config.toml
d_model = 128
n_head = 3
norm_place = "peri"
positions = "rope"
qk_norm = false
extras = ["capped logits"]
init = "uniform"
lr_mult_up = 0.744
doc_mask = true
steps = 11384
Each number is 128 + 32 x the weight over its row's rms, rounded and kept within 0 to 255. Layers, rows and columns count from 0. The size above them is the row's rms in percent of the matrix's.

# layer 2 MLP gate, 384x128, rms 0.0811, rows 282-299, columns 0-127
size [ 86 108 103  97 104 107 100  95 109 110  95  92  97 108 102  95  95 106]
[[ 88  92 144 101  76 134 159 105  92 194 157 145 159 106 156 171 104 127 149 110 148 129 157 134 192 149 142  93 123 141  90 181 206 104 110 123 127 123 102 156 171 161  77  38 113 101 105 182 115  89 142 143 161 133 152 109 100 141  99 150 113 136 155 110 145  94 137  87 128 119 186  86 133 164 114 152 127 106 134 163 135 203 191 154 152 160 169 153 133 107 170 114  83 155  90 145 173 103 116 130  63 132  94 165  86 107 134 123  87  91 122 153 100 113 107 108 118  60  95 124 102 183 136 178 132 142 111 168]
 [104 200  99  87 119 104 124  95 152 163 120 143 142 149  66 164 127 129 114  92 172 161 124 160 147 190 173 141 102  87 160  70 153 116 191 139  86  87 133 154 145 146 105 152 146 147 148 106  96 129 152  97  90 137 137 112 194 144 127 145 145 109 169  70 199 102 113  94 124 162 160  63 168 145 167  80 146 130 159 182 146 131  98 155 175 121 134  87 119 149 171 111 111  96 107 186 143 138 170 101 149 142  83 147  76 106 137 139 152 129 172 221 155 113 109 131 147  77 144 134 120 154 157 119 102 147 115  81]
 [120 101 123 102 153 134 116 181 174 135 143 120 136 128 130 104 160 113 107 113 144 183  79  86  99 119 164 147 163 143 164 162 125 108 119 109 171 106  67  75 117 131 165 110 151 167 101 145 156 129 128 188 122 115 107 123 120 165  93  89 128  76 108 115 101 180 102 116 162 129 119 195 111  68  83 163 139 202 161 113 113 105 128 113 106 164 165 149 157 173 102 161  88 104 125 159  94  84  90  82 169 105 108 132  67 137 128 108 121  94 130 115 158 112 152 157 102 149 162  69 123  49 104  70  52  72 161 104]
 [161 137 154  98 147 132 143 134  88 157 109 151 175 101 122 136 168 186  81 144 139 137 182 121 115 165 147 105 129 106  97 135 142 192 117 186 140 179 104 166 111 100 116 150 114 124  76 151 162 126 118 120  71 116 157  91 139 156 133 104 113 102 117 144 100 129 174 104 196  90 143  92  78 147 115 117 122 113 141 152 141 146 102 141  93 104 142 157 148  58  96 144 137 217 157 177  88 144 131 150 144 130 112 174 141 161 199  86  63  67 114 128 127  81 156 195 163 132 177 140 100 155 134 200  98 110 163 153]
 [ 87 121  97 136 108 178 136  83 168 154 165 156  59 119 134 118 141 128 195 121 121  97 152 170 113 105 129 134 139 109 114 155 153  83 158 192 121 150 159 170 137 118 101 105 126 129 141 106 155 122 179 150 175 140 106 112 179 138 159 205 104 178 104 115 160 118 175 115 180  88 119 143 100 177 128 114 150 114 166 101 133 128 136 106 112 104 139 111 148 178 125 144 161  97 152  34 179  95 125 164  69 167 175 131 149 140  97  94 145 141  82 112  83 143 167  88 119  99  80 158 110 152 187 110  98 160  53 129]
 [ 64 180  70  58 154 144 119 169 128 144 126 164  91 124  79 122 161 132 133  89 177 122  82 133  91 104 135 138 133 117 149 132 156 111  87 154 155 139 133 150 127 125  99  84 119 105 148 116 102 151 126 131 152 104 160 134 120 105 181 124 180 181 140 152 156 118 124 126 109  96 107  66 161 179  97 156 115  85  72 142 162 104 134 110  97  74  93 158 139 128 173 113 148 122 193 111 112  81  96 119 107 175  95 163 165 109 111 135  39 153 132 151  45 138 110 107  37 128 132  82 152 142 120  81 170 134 128 109]
 [100 159 127 144  44 112 152 152 153 113 134 157 164 219 170 105 143  89  94 141 126 119 125 135 105 118   9 137 128  98 155  85 124 125 159 145 122 196 200 136  84 110 198 115 145 105 188 128 106  96 130 132 163 110 183 142 132  61 144 129 126 144  88 156 107 117 106 142 176  92 139 131 154 118 103 111  81 133 105 119 168 122 155 169 150  82  87 175 129  96 131 120 150 114 150 152  82 126  97 135 149 185 126 132  92 158 160 156 162  70 122 153 146 162 151 136 132 112 151  97 137 134 128 136 196 137 102 105]
 [185 120 148 110 137 178 184 101 107 153 113 152 130 148 110 112 126 153 209 150  90  93  66 104 149 155  95 163 108 123 122 147  67  69 198 151 134  95 116 153 153 105 104 149 119 111 124 132 137  85 110 134  74 118 166 103 151 198 124  99 126  89 152  78 100  76 125 128 154 112 203 160 129 112  81 105 143 166 147 162  96 119  76 166 133 159 169 157 117 138 162  87 163 114 180 138 119  61 168 149  57 183 142  99 105 136 152 122 177  92 135  91 125  95  91 115  94 114 177 118 124 119 108 141 153 111 125 131]
 [131 137 175 161 148 108 165 158 133 134 118 152 117 113 141 106  92 172 134 141  60  98 102 147  87  85  98 111 171 122 130 142 118 129 100  39 119 140 174 173 132 106  99  82 119 115 108 100  71 138 180 124 142 128 145 120 127 136 170 181 146 187 145 121 125 151 108 191 142 129 115  57  62 161 137 143 172  87 106 137 146 136 145 146 140 140  82 181 119 176 164 105 100 175 137 102 164 134  94 108  92  81  81 136 168 121  92 129  94 110 174  79  66 152  84  98  70 117  93 137  85 169 170 124 171 112 110  95]
 [132 122 129 103 121 142 152  90 135 108  97 105  95 139  85  43 170 213 143 105 172 150 144 113 192 196 122 161  74 169 135 118 145 144  95 115 114 116  82 191 148 156  78  98 125 122  92 106 133 105 151  90  92 139 152 110 154 191 141 174  73 118 170  95 118 151 125 116  64  90 133 122 116 161 150 105 131  68  88 132  94 175 178 158 127 116 128 133 125 162 125  73  82 118 147 113 162 148  93  82 105 105 119 122 184 109 152  98 172 166 150 146 142 177 102 155 139  84 142 128 161 138 175 145 176 149 149 119]
 [114 137 124 107 114  86  89 107 140 109 147 125  71 151 114 109 134 115 145 146 170 105 124 155 130 194 126 178 122 103  96  73 164 131 143 181 148 145 174 135  78 119  83 118 113  77 138  98  99  54 126 101 176 141 171 160 170  50 121 132  93 161  77 145  99 103 157 110 113 105 123 136 105 145 109 128 164 186  93  91 131 109 150 156 145 107 136 193 142 171 121 133 161 114 164 110  63 151 131 176  83 137 118 142  80 119  79 198 122 159 150  61  66 139 191 157 131 138 144 169 121 131  99 101  82 137 107 158]
 [ 85 127 224 175 105 128 143 126 119 149  97 154 118 123 158  97  94  75 181 208 128 126 164 157  86 126 118 149 127  92 136 129 138 131 127 128  99  52 185 119  76 128  73  93 123 155 138 129 121 166 106 106 109 160 134  65 130 138 159 113 116 118 128 139 104 108 120 177 120 164 204 118 114 134 141  79 115 186 121 123 160 122 124 145 110 110 134  85  99 129  29 180 170 149 123 111 153 104 137 135 146 156 132 103  64 101 125 142  77 139 197 127 121 120 140 137  94  86 112 109  87 140  84 145 151 142  55 128]
 [135 130 172 132 119 105 149 144 184  88 128 145 138 128 102 148 174  85 126 175  97 123 140 131 106 167 103 174 154 124 150 122 111 121 147 144 119  99 120 120 163 116 108 133 142 109 110 162  97 186 193  88 154 147 102 102  77  98 182  77 116  99  46 180 136 128 116 133 154 123 120 145 164 111 104 137 142 163 130 149  87 168  96 151  54  90  91 136 118 137 164 112 119 115 166  89 139  44 150 205 167 142 107 126 209 114 104 123 164 100 130 148 160 201  99 100 177 168 117 161 139  86 136 102 125  59 158 143]
 [164 150 127 142 128 140 170 134  93 189 115 173 120 118 114 150 160 102 140 147 201 146 137 133 158 173 174 107  98 156 194 170  80 122 170 236  54 116 105 164 158  92 110 128 120 152 178 116 149 110 125  48 133 150 106 106 145 177 138 128 147 143 119  60 109 102 104  76 136  68 206 140 174 170 138 113 106 149 107 139  90 149 148  99 119 141 114 113 117 151 133 122 136 140 170 134 140 188 130 118 160 138 119 173 147 156 118 138 140 119 119 105  74 137  80  83 120  67 121 112 143 140 100 157 100  82 134 136]
 [ 92 103  71 124  85 138 125 154  82 132 127 119 137 152 126 155  59  71 104  92 143  93 107 167  59 199  97 144 129 100 157 133 148 129  91 151 159  84 190 169 158 115  59 122 188 136 111 134 127  92 125 131 124 110 120 136  82  81  89 108 115  86 116 167 101 110 124 115 120 167 121  93 156 146  97 127 178 121 116 145 124 122  86 127 122 133 166 107 144  83 130 154 164  89 159 158 114 124 108 102 203 193 137 142  95 104 146 134 128 155 138 164 108  96 223  79 159  93  67 147 148 130 129  76 142 169 151 154]
 [115 133  82 145 125 138 114 136 122 117 162 148 146 104 172 127  99 208 162  97  99  72 100 110 152 137 109 118 104  97 128 101 122 103  79  97  96 197 180  97 138 110 117 117 147 112 178 150 130 163 109 170 147 142 141  91 156 109 124 153 120 123  65 120 140 112 167 182 103 144 116 109 128 126 178  85 101 166  77 117 109 121 176 133 102 124  84  82  72 109 163 114 131  74 133 204  79 197  72 185 117 142 105 143 134 159 188  95 186 117 124 101 171  99 109 180  91 117 180 173 117 124  95 128 145 162 152 127]
 [125  30  90 138 158 131 129 169 170  86 135  89 149 122 130 133 131 103 117 151 108 135  72 134 151  73 196 127 222 154  98 120 159 145 117 176 152 161 122  48 119 167 123 109 150 133 163 117 151 142 120 172 125 144 141 136  75 130 150  95 102  67  92 154 116 187 104  95 158 135  98 144 102 100 144 152  86 198 154 125 184 121 118  88 114 168 125 139 138 119 118 187 143 104 118 137 115 183 109 110 120 170 119 125 119 154  82 110 177 139 105 161 164 115 103 131 106 134 101  77 122  42  97 105 141  90 153 126]
 [152 166 100 135 106 159  89 149 115 130 112 144 147 135  61 110  81 150  98 112 132 110 169  95 126 128  70 142 122 132 124 125 143 156 121 118 152 149 145 110 132 154 151 177 134  74 149 171 169 162 111 123 200  86 135 138 154  84  82 159 110 163  63 101 139 136 133 111 141 112 125 115 154  53 183  95 111 183 120 144 189 113 148 133 161 115 128 145  95 129 131 151 102  82 192 187  75  70  65  89 105  99 122 127 143 199  79  70 154  91  97 138  80 116 110 120 129  72 106 151 167 137 139 128 161 168 180 125]]
# layer 2 MLP up, 384x128, rms 0.085, rows 282-299, columns 0-127
size [ 97 115  97 109 116  99  90  96 113 107 104 128  87 103  99 100  93 100]
[[ 95  77 125 207  83 130 172 100 132  90 111 102 178 114 123  95 125 152  79 189  97 117 183 101 172  99 147 105 143 146 120 164 186 144  76 127 100 156 134 137 171 160 154  88  89 152 109 119 118 109 104 118 150 105 129 165  96 174 153  86 121 155 177 164 183 135 164 151 141  84 120  97 145 122 181 192 111 156 112 114 199 147 165 140  78 167 115  80 120 118 108 108 117 156 112 161 136 128 139 135 104 104 176 101 131 131 127 105 148  95 137 127  68 142 215 125 146  75 117 173  55 155 121 141 139 147 105 146]
 [132 127  92 144 144 132 201 158 145 160 135 103 175 142  68 124 179 142 106 218 100 132 157 127 132  93 130 110 145  92 166 135 123 101 161 133 174 144 116  61 110 167 128 146 158 151  93 103 123  88 146 146 114 158 100 112 155  68 152 135 120  53  80 138 125 164  87 118 128 103 115 137 123 122  98 132 180 130 193 167 227 172 122 143 129 136 142 116 123 134 136 142  47 162  69 156 120 105 121  84 170 130  80 117 113 158  97 115 153 138 149 142  55 130 153 138 225 138 105 121 140 144 149 125 134 132 140 123]
 [136 123 145 159 156  88 165 137 160 159 188 144  83 111 125 102 139 137 169 125 111 136  70 128 102 154  71  93 103  99 149 207 165  93 136 138 125 136 149 128 142 118 143 136 104 170 151 138 162  93  77 134 116 160  71  99 148 114 114  93 183 139  89  86 187 118 104 151 121  88 178 122 157  78 105 132 161 133 148 151 122  78 109 104 182  92  95  97 164 126 149  95 166  95  97 158 130  95 126  99  76 115  59 167 129 126 170 183 162  97 109 128 111 159 158 207  96 115 119 131 104 114 179 135 114 191  86 182]
 [175 147 142 117 198 123 156 161 105  98 144 127 159 123  94  86 122 205  36 218 129 151 143 124  78 103 130  57 130 135 111 107 164 168  87 139 152 162 101 107 130 142 176 126 148 117  98 149 169 149 148 171  84  96 128 118 130 176 111 145  77  80 121 149 112 160 127 117 140  87 110 148 112 104 153 145 118 195 129 106 138 106  86 130 129 159 137 156 133  84 123 145 107 192 104 141  74 135 156 115 145  83 146 126  90 121 185 167  70  98 106 119 162 119 109 182 133 159 116 181 135 115 178 137 116  82 138 174]
 [127 137 133 127 159 132 170 161 130 151 143 123 139  59 112 159  70 121 124 160 101 148 173 136  78  88  98 154 135 108  97 137 140 114 115 211 149 159 161 143 147 129 157 123  91  86 136 168 130 117  88  96  97 169  83  85 158 170 145 124  98 130 112 140 198 120 116 195 130  72  96 134 142 148 147  76 187 154 121 146 189  90 158 125 138  82 156 145 137 117 144 117 116  99 157 127 142  50 101 104 104 144 176 188 151 132 105 137 152 170  91  97 146 117 208 113 121 148 104 181 159 131 155 114  82  85  96  65]
 [134 121 148 125 107 120 169  78 186 148 201 160  69 136 181 149 107 138 103 121 190 177 138 108 184  82 108 151  95 200  89 140 117  61 138 143 131 135  29 114  93 109 138  94 182  78 111 150  77 118  65 116  92 125 177 134 161  97 134 141  75 110 124  97 151 129 103 197 126 108 140 128 117 146 158 168 108 140 110 168 128 133 161 116 146 135 148 114  83  83 153 141 118 164 180 128 125 111 181 142 112 110 132 145  97 173 123 119 105 156 122 117 141 120 121  86  96 180 131 180 176 119 112 123 109 162 147  99]
 [ 88 109 152  60 168 180 101  82 124 167  88 130 108 104  88  94  85 104 138 117 135  90 130  97 153 161 151 153 113 136 158 134 159 166  91 109 103 123 115  83 141 172  20 136  63 125  78 165 119 127 101 106 157 138 148 149 168 100  96 113 114 158 150 140 159 153 146  52 103 153 132  53 101 142 177 164 146  62  98 188  92 146 126 130 110  96  99 130 134 121 114 138 109 122 104 104 183 141 199 160  99  87  85 140 151 117 120  88 134 178 118 106 125 133 138 154 155  62  86 132 131 134 165 130 144 113 150 153]
 [145  85 116 161 149 135 129 195 155 137 126 152 120 128 102 118 184 111 157 105 108  69  79 154 119 125 117 146  97 145 138  64 130 136 195 117 158  94  82  67 124 118  94 198 134 131 153  91 117 128  83 146 102  76 134 127 150 144 109  67 121 107 112 196 143 158 172  42 129 140 112 165 126 135 100 120 119 187 188 127 142 134 105 112 133 128 145 121  86 113 190 110 108  80 168 164 157 106 182 123  89 176 118 130 125 110 140 134 142 108 127 106 155 129  85 181 113 164 123  51 162 161 119  80 147 104 181  91]
 [145  54 198 151 173  91 108 179 117 100 106 132 136 123 136  82 127 214  72 154  92 119  96 156  53 134 131 101 170 142  98 108 134 138  82 118 141 142 187 146  67 138 111 133 147 122 102 101  88 123 161 160 210 134 129 131 132 120 158 176 118 117 109 155 131 162 189 126 110 103  95 108  92 129 114 160 143 112 102 156 179  89 144 165 187 128 104 122 124 139 169 130  90 178  76 112 142 136  83  86 120  95 132 152 122 118  88 109 141 121 159 108  53 150 106  78 109 146 128 118  88  98 157 110 163  85  98  93]
 [123 117 165  45 135 154 131 128 189 127 132 152 131  72 149 153  83  69 145 194 109 173 164 164  43 129 107  50 187  42  94 144 107 146 149 147  95 125 166 115  71 116 108 151 131 120 153 175  73 140  98 141 118 173 146  98 130 119  87 109 138 115 139 118 197 115 114 185 115 140 114 152 109 105 106  84 118 160 162 159 130 154  70 130 129 130 103 113 102  77 149 101 137  95 107 143 122  79 150 123 158 139 173 127  99 151 108 130 122 117 166 138 104  93 128 137  89 155 141 145 117 106  72 140 107 110 105 194]
 [133 131 120 109 185 117 183  56 109 162 116 177 109  48 128 189 151 141 173 172 125 146 138 151 118 147 148 122 126 135 113 140  88  79 187 130 138 147 117 158 177 156 143 140  96 161 104 154 122 137 136 127  92 129 135 118 167 187 176 152 147 146 144 147 145 111 108 147 185 159 181 151 135 132 144 117  75 141  90 158 147 134 149 136 197 106 135 154 149 198 174  82 110 170 111  92 202  82 131  68 144 105  81 122 167 139 133 115 110 159 104 129 174 149 120 132 188  98  85 139 137 161 199 132 128 154 175 137]
 [103 156 193 113 152  92 146 122 148 116   0 124  95 126 111 165 113 148  85 185  87 110 143 104 130 161 168 125 118  86 114 191 138 153  71 119 142 132 120 122 104 133 122  78 157 152  99 166 164 127  78 110  59  94 110 121 123  72 115 117 124 139  79 137 159 163 105  95 117 118 104 112 131 115 102 136 100 115  76 150 128 145 133 132 162 116 115  65 131 144 126  97 125 109 103 167 172  97  88  86  63 135 159 100 118 160  80 136 102 127 146 140 134 151 173  97 177 124  91 144 146 159 173 133 161 155 118 126]
 [205  85 127 139 105 132 145 120 123 100 170 127 101 107 142 156 184 132 169 175  82 122 173 148 115 145 110 113 114 121 141 103  92 138 101 172 162 141 126 125  92 171 175 148 119 125 128 171 149 127 150 197 139 134 204 138  91 132 159  74 121 127 109 140 160 134 124 138 116  80 161  78 176 120 101 123 126 169  83 138 167  79 122 171  70 156 170 106 124 103 152 148 109 135 154 117 131  38  96 172 150 191 152  82 193 105 120 170 132 159  68  93  97 155  87  65 144 169 138 156 141 116 154 131 108 114  95 153]
 [142 151  72 162 143 187 116  97 176  96 140 114  77 106 123  89 115 151 106  88 146  63 121 132 156 163 143 100  78 161  56 102  84  63 139  62  88 126 125 111 111 140 101 133 146 135 106 110 103 116  75 149  59  92 125 119 149  80 126 125 144  95 145 116 135  87 120 148 127 121  99 130  82  96 168 124  99 120 133 127 119 158 159 162 113 125  96 129 158 106  96 174 146 104 105 101 119 177 149  66  70 110 127  47 123  79 140  83  73 153 168  91 112 101  89 159 168 110 160 124 122 156 133 121 117 143  58  75]
 [184 111 103 114  97 110 109 115 109 117 146 106 151 185 147  97  83 110  98 111 121 103 113 124 121  90 115 116 156 141 113  83 135 104  80 101 165 119 111 135 124 131  91 115 109 157 105 139  99 107 142 181 113  61 148 139 138 176 145 133 126 112 182  94 100 134  82 161 157  59  67 108  76  91  90 182 139  81 140 179  96 162 123 116 108 118 161 127 118 107 128 162 140  86 177  81 102 149 132 152 158 171  74 143 117 177 170 179 132  86 117  48 154  90 107 118 125 122 133  25  75  86  93  89 124 100 118 131]
 [104 151 144 100 106 126 130  99 127 231 136 144  72 145 128 118 144 114 115 113 175 135 143 129 146 107  79 103  95  85 148 144 162 143 150 144 105 120 127 204 120 146 156  98  91 141  61  80 145  67  55  99  95 162 151 112 163 123 143 114 142 176 189 111 129  34 104 125 185 109 146 142 158 127 132 107 155  89 147 119 112 123 139 161 132  78 164 164 126 137  76 137 168 137 132 140 138  95 133 128 109 101 125 126 155 115  77 106 113 159 160 145  54 108  98 134 167  93 131 134 133 119 195 185  88 131  67  87]
 [140 115  68 142  78 141 107  89 157 157 128 112 108 146 140 118 122 134 121 119 164 128 192 112 133 170  96 181 139 116 152 132 185 210  96 133 116 137 132  95 161 150 115 148  58  98 116 107  93  98 136 117 141 140 163 167 108 122 126 169 131 113 143 121 182 117 122 136 145 128 135 221 102 138 181 148 136 154 107 121 160  47 124  85 100  68 158  61 142 191  66  79 134 128 106 146 203 172 137 103 155 139 132  84 124 112 160 135 127 179 135 165  66  77 125  75 144 151 144 109 123 164 109  94 123 120 107 131]
 [137 124 113 183  66 149  98 146  50 151 113 102 167 109  84 136  73 131 137 173  76 105 144  73  88 126 132 106 161  90 146 115 157 163 105 115 168 123 197  89 110 148  80 163 156 152 108  95 188 175 142 150 152 101 131 164 111 102 102 147 115 123 120 132 157 159  85 105  76  81  77  87 127  90 103 124  92 150 154 136 183 102 128 166  54 116 152 100 114  86 121 207  90 126 157 164 128  99  80 133 138 132 117 136 171 161 107 135 129 111 117 125  67 132 114 133 120 101 147 132  63 180 118  83 147 145 143 155]]
# layer 2 MLP down (transposed), 384x128, rms 0.1, rows 282-299, columns 0-127
size [ 96 114  98 102 111 104  91  96 105 103 109 145  92 104  98 101  93  99]
[[162 113 117 172 114  99 121 151 177  58  95 120 157 161 167 109 127 101  95 139 128 163 206 156 177 102 142 152 190 114 127 130 148 140  88 147 152 146  69 140 136 206 154 112 151 132 102 107 148 126  92 160 133 140  98 222  74 148 161  93 107 123  79 192 174 169  92 154 157 140 145 129 165  89 130 188 145 147 188 117 154 126 127  98 116 144 100  87 149 143  90 105  96 124 112 157 105 143 149 113 124 140 169  78 100 180 106 136 167  96 137 132  98  97 177 121 114  61 104 131  98  79 129 127  87 113 145 111]
 [132  92 126 179 162  76 111 120 151 132 156 111 115 136 124 118  87 149 160 189  65  60 123  62  97 177 124 193 128 128 103 143 113 172 100  96 160 128 119 107 159 106 149 122  86 112 104 149 109 126 123 172 127  91  19 119 148 152 124 142 103  84  87 131 110 189 160 111 163  96 166 105 139 115 118 128 157 147 168 150 212 107 146 162 161 160 185 155 128 164 122 114 130 150 109  95 116  94  98  99 139 132  96  92 118 131 145 227 166 140 149 110 124 135  85 161 180 121 120 105  84 138 144 143 154 106 143 163]
 [131 119  91 108 118 182  97 143 100 122  81 129 171 147 148 227  95 134  58 120 131 114 203 150 155 118 164 143 114 182  96  54  96 142 166 124 123 134 121 108 101 152 123 103 155  90 105 109  76 144 148 117 159  72 167 155 109 143 135 167  87 149 147 161 103 131 128 101 153 175  65 116 109 151 128 129  87 107 105 108 157 161 176 166  97 168 148 164 105 134 143 128  88 149 157 110 112 138 109 156 181 131 193 111  97 103  90  81 132 179 142 139 141  87 138  70 151 138 158 101 154 150  88  99 104  78 164  77]
 [ 79 121 111 118 137 120 107 127 159  77 143 121  61 148 134 146 114  43 166 131 128 159  48 158 105  69 152 171 112 144 142  59  83 161 124  68 103 108 152  91 146 107 144 102 129 117 158 118  81 131 148 102 171 170  98 163 127 123 120 178 142 143 122 139 176 142  94 167  99 171  78 125 152 108 133 140 147 139 110  93 121 112 137 105 151 124  86  95 110 166 141 124 101  65 125 131 145 134 101  84 138 112 111 116 138  72  99 189 130 128 117  70 117 189 105  54 118 137  42 113 146  91 121  81 186 128 120 130]
 [169 124 152 130 158  84 134 145  94 114 131 132 223 127 134 109 124 123 114 122  86 129 134 116 160 162 154 146 135 156 157  87  82 174 139 126 128 123 152  66 154 131 127 152 118  99  99 154  98 102 100 121  48 176  72 150  79 102  99  66 141 107 103 137 174 169  71 145 118 169 153  84 120  78 195 160 137 139  42 174 112 115 107 116 193 110 136 115 118  53 135 148  93 104 136 158 133  94 176  89 139 116 131 131 139 148 152 143 118 125 176 119 196 131  83 134 100 150 169 118 126 117 137 156 192 133 167 126]
 [ 90 140  94  84 183 140 155 158 102 144 156 136 150 125 156  84  99 181 128 113 197  48 109 142  82 145 105 172 146 173 126 169 165 164 140 106 157 151 139 165 122 126 116 181  44 182 170  49 125 103  91 157 134 170 122 147 109 133 142 143 149 153  97 184  79 138 181 102 126 105 169 164 124 134 107 165 124 123 109 173 114 152 165 113 139 100  97  78 128 129 152 103 115 108 127 104 110 122 113 129 135  96 142 179 158 173 169 145  68 187 144 141  92 113  93 175 129 112 103  88  80 138 169  93 144 102 153 137]
 [106 119 109 135  67  85 179 184 163 126 167 153 164 186 133 159 115 158 115 170 147 130 154 135 115 130  59 140 155 106 155 109 153 102 145 114 112 149 145 136  84 108 222  71 160 118 153 121 132 126 141 121 160 103 166 134 135  69 182 146 120 107  91 187 104 126 143 124 172 116 124 103 145  86  63  88 109 137  98 163 187 105 143 199 162  81 147 146 104 133 103 127 120 141 113 135  83 113  83 134 143 152 116  78 125 139  78 185 159 129 130 205 116 121 140 134 159 137 206  86 126 154 110 175 136 127  98 155]
 [ 78  46 111 149 130  98 127 151 157  98 162 131 121 101  95 176 123 129 147 106 156 157 211 146 143 142 178 117 108 165 106  81 170 138 130  93 124  96 136  40 118 160  97 144 134 148 196  41  95 177 138 119 149 147 151 122 118 116 148 119 151 126 100 168 157 160 143  90 110 154 127  91 131 118 100 158 119 100 151 103 147 154 172  47  94 163 132 119 113 138 202 130  93 150 133 143 120 153 104  78 136  68 120 159 120 136 122 124 121 118 124 178 120 116 133  96 108 128  53 102 195 115  87 118  67 152 125 103]
 [123 106  65 141 102 126  81 121  75  84 141  90 180 105 132 136 161  74 127  94 143 143 166 110 157 205 123 133  77 103  90 123 114 119 145 186 171 108  85 130 134 107 164 140 129 138 145 160 158 147 111 142 124 123  76 109 137 118  98  99 145 104  94 162  97  95 170  84  94 138 129 183 175  83 142  66 116 190 126 139  79 103  89 116 129 138 160  91 146  97 112 142 167  94 100 145  80  91 155  93 113 169 128 129 113 124 140 115 150 167  88 102 159 129 129 182 187 178 166 113 108  47  69 110 104 142 116 181]
 [107 116 133 111 108 111 154  59 120 153 107 158  99 112 108 140  66 115  98 191 140 164 141 149  70 137 136 128 102 125 134 120 102 112 124 147 110  75  87 142 124 106 108 169 180 131 187 226  74 174 139  87 149 148 133  62 155 106 145 131 100 113 160 103 106 133  94 186  80  82 101 139  87  88 142  94 101 130  80 134  82 190 148 118 119 121  89 122 131 124 189  92 121 124 104 140 126  87  70 119 192 178 137 120 131 128  85 113 169 138 185 130 107 133 107 143 169 188 104 175 158 122 160 117 162 130 112 143]
 [ 65 159 131 138 138 105 100  64 141 103 126  91  67 131 103 134  72  90 118 147 154 119 131 164 115 186 159 145 124 102  94 139 118  69 167 189 174 136 113 207  89 159 129 118  99 136  87  93  87 121 102 122 152 126 127 173 163 120 132 129  92 102 111 112 150 102 166 137 161 151 135 111 139 116 177 131 131 209 150 132 183 100 176 145 186 160 135 186 150 134 148 103 153 172 117  87 113 104  31 133 111 187  85 149  82 129 141 170 129 135 189 116 100 119 154 122 140 151 122 174 131 128 121 186 118 149 143 127]
 [102 151 245 152 163 111 143  61 179  89  21 103  84 123 107 160 157 113 147 145 106 137 132 122 158 144 154 114 133 101 116 149 153 138  85 111 152 118 118 102  90 178 156  87 159  83 107 168 166 149 149 108  66 121  95  91 162 112 154 136  88 118 105 157 159 150 142 134 116 130 125 122 178 109  94 124 106 121 122 122 126 155 134 128 189 167 124 118 120 118 135 107 118 217 115 176 155 119 141 107 100 143 164 160  69 130  85 157 124 151 164 106 128 126 133  99 120 133  25 155  87 125 115 153 152 157 152 111]
 [ 46  92 111 119 169 139 113  74 134 108 132 136 121 113 118 101 128 192  94  82 148 139 107 111 130 135 116 113 166 154 115 177 158  66  89 129 127 125 135 128  79 140 108 151 152 163 184  60 102 109  83 128 147 126 113 132 135 106  62 201 135 153 173  91 130 121 114  80 129 150  82 142 111 175 133 148 116  43 134 123 139 134 126 116 173 114 101 156 127 158 115 195 124 137 122 147  75 207  83 120 114  90 117 151  72 139 152  70  94 144 121 118 118  61 156 109 131  80 133  74 123 174  90 105 106 135 130  89]
 [137 166 106 137 194 138 131  68 139 154 104 104 110  81 142  80 129 136  95 148 117 128 217 124 109 208 133  75 187 159 160 102 122  83 139 198 107 144  85 130 118  28 109 128 114 189 140 133 151 139 133  91  76 103 199 110 108  79 116 146  97 107  88 123 114 107 123 108 130  88 126 114 159 144 211 145 136 165 106 152  71 153 141 123  98 108  96 102 142 126  93 149 159 108 137  81 132 119 137 111 129 116  86 139 147 116 155 110 114 123  95 125 141 145  81 177 136 125 147 122 135 113 178  60 171 123  96 120]
 [135 139 128 158 139 112 112 177 220  91  90 141 127  87 110 141 138 192 164 126 108 190 135  75 155  92 137  96 132 166 158 156 106 130 141 131  77 161  89  61 119 134 128 128  98 108 129  81 108 153 118  78 107 153 149 144 130 151  91 168 117 160  66 137 171 127 194 105 112 131 152 175 132 117 141  83 107 176 151 104 154 142 129 145 171 140 127 130 139 119 139  72 106 176  98 103 116 134 172 113  49  92 152  95 113 100 118  78 157 133 154 140 147 179  66 191 127 134 175 145 136  74 106 187 101 124 163 116]
 [107 109  67 156 123 134 103 174  85 125 156 182 143  89 152 157 123 177 156 121 135  79 109 123 136 135 125 124  75 116 142  71 144 117  99 124  78 188 146 175 152 118 132  83 143 105 143 152 158 136 106 120 126 177 154 101 132 110 124 125 148 100 112  97 148 103 160 184 132 171 118  95 141 138 155  75 118 182  60 127 163  90 168 168 118  93  76  62  73 134 157 138 157  78 140 198 118 180  85 140 117 145  90 175 118 159 165 113 190 150  86  82 143 110 137 167 105 150 144 205 129 113  89 149 138 152  98 122]
 [104 142 171 159 149 125 162 176 116 101 121 158 170 126 122 156 153 128 116 115 137 114  33 128 112  72 144  26 112 146 104 118  74  77 137 111 136 145 137 142  43 135 135 131 197 166 128 168 154 150 118 126  97 114 133 140 151 130 127  69 134 142 106 134  95 126 184 110 126 126 107  56 141 106  80  96 114 101 147 140 117 179 116 180 153 139 116 169 107 119 171 184 117 126 124 113  42 101 125 180 132 115 123 109 124 163  96  98  96  74 105  92 148 178 163 146 137  88 157 164 136  93 135 194 146 131 148 121]
 [125 136 157 171 129 114 146 113 151 102 146 117 129 142 135 150 152  89 146 174 141 115 100 171 232 147 147 151  83 180 129 123 101  84 158 138 115 109 139 172 171  88 132  97  80 175 125 116  93  97 191 138  46 130  89 124  87 155  68 143 165 121 189 147 177 107 112 107  88 103 157 110 138 157  89 169 127  67 119 126  77 132 192  67 120 147 145 130 142 140 143  76 132 138 133  63 128 158 192 122 119 125 135 183 202  75 143 154 131 123 128 133 124  89 131 139 157 183 107 124 128 118 135  95 107 118 117 101]]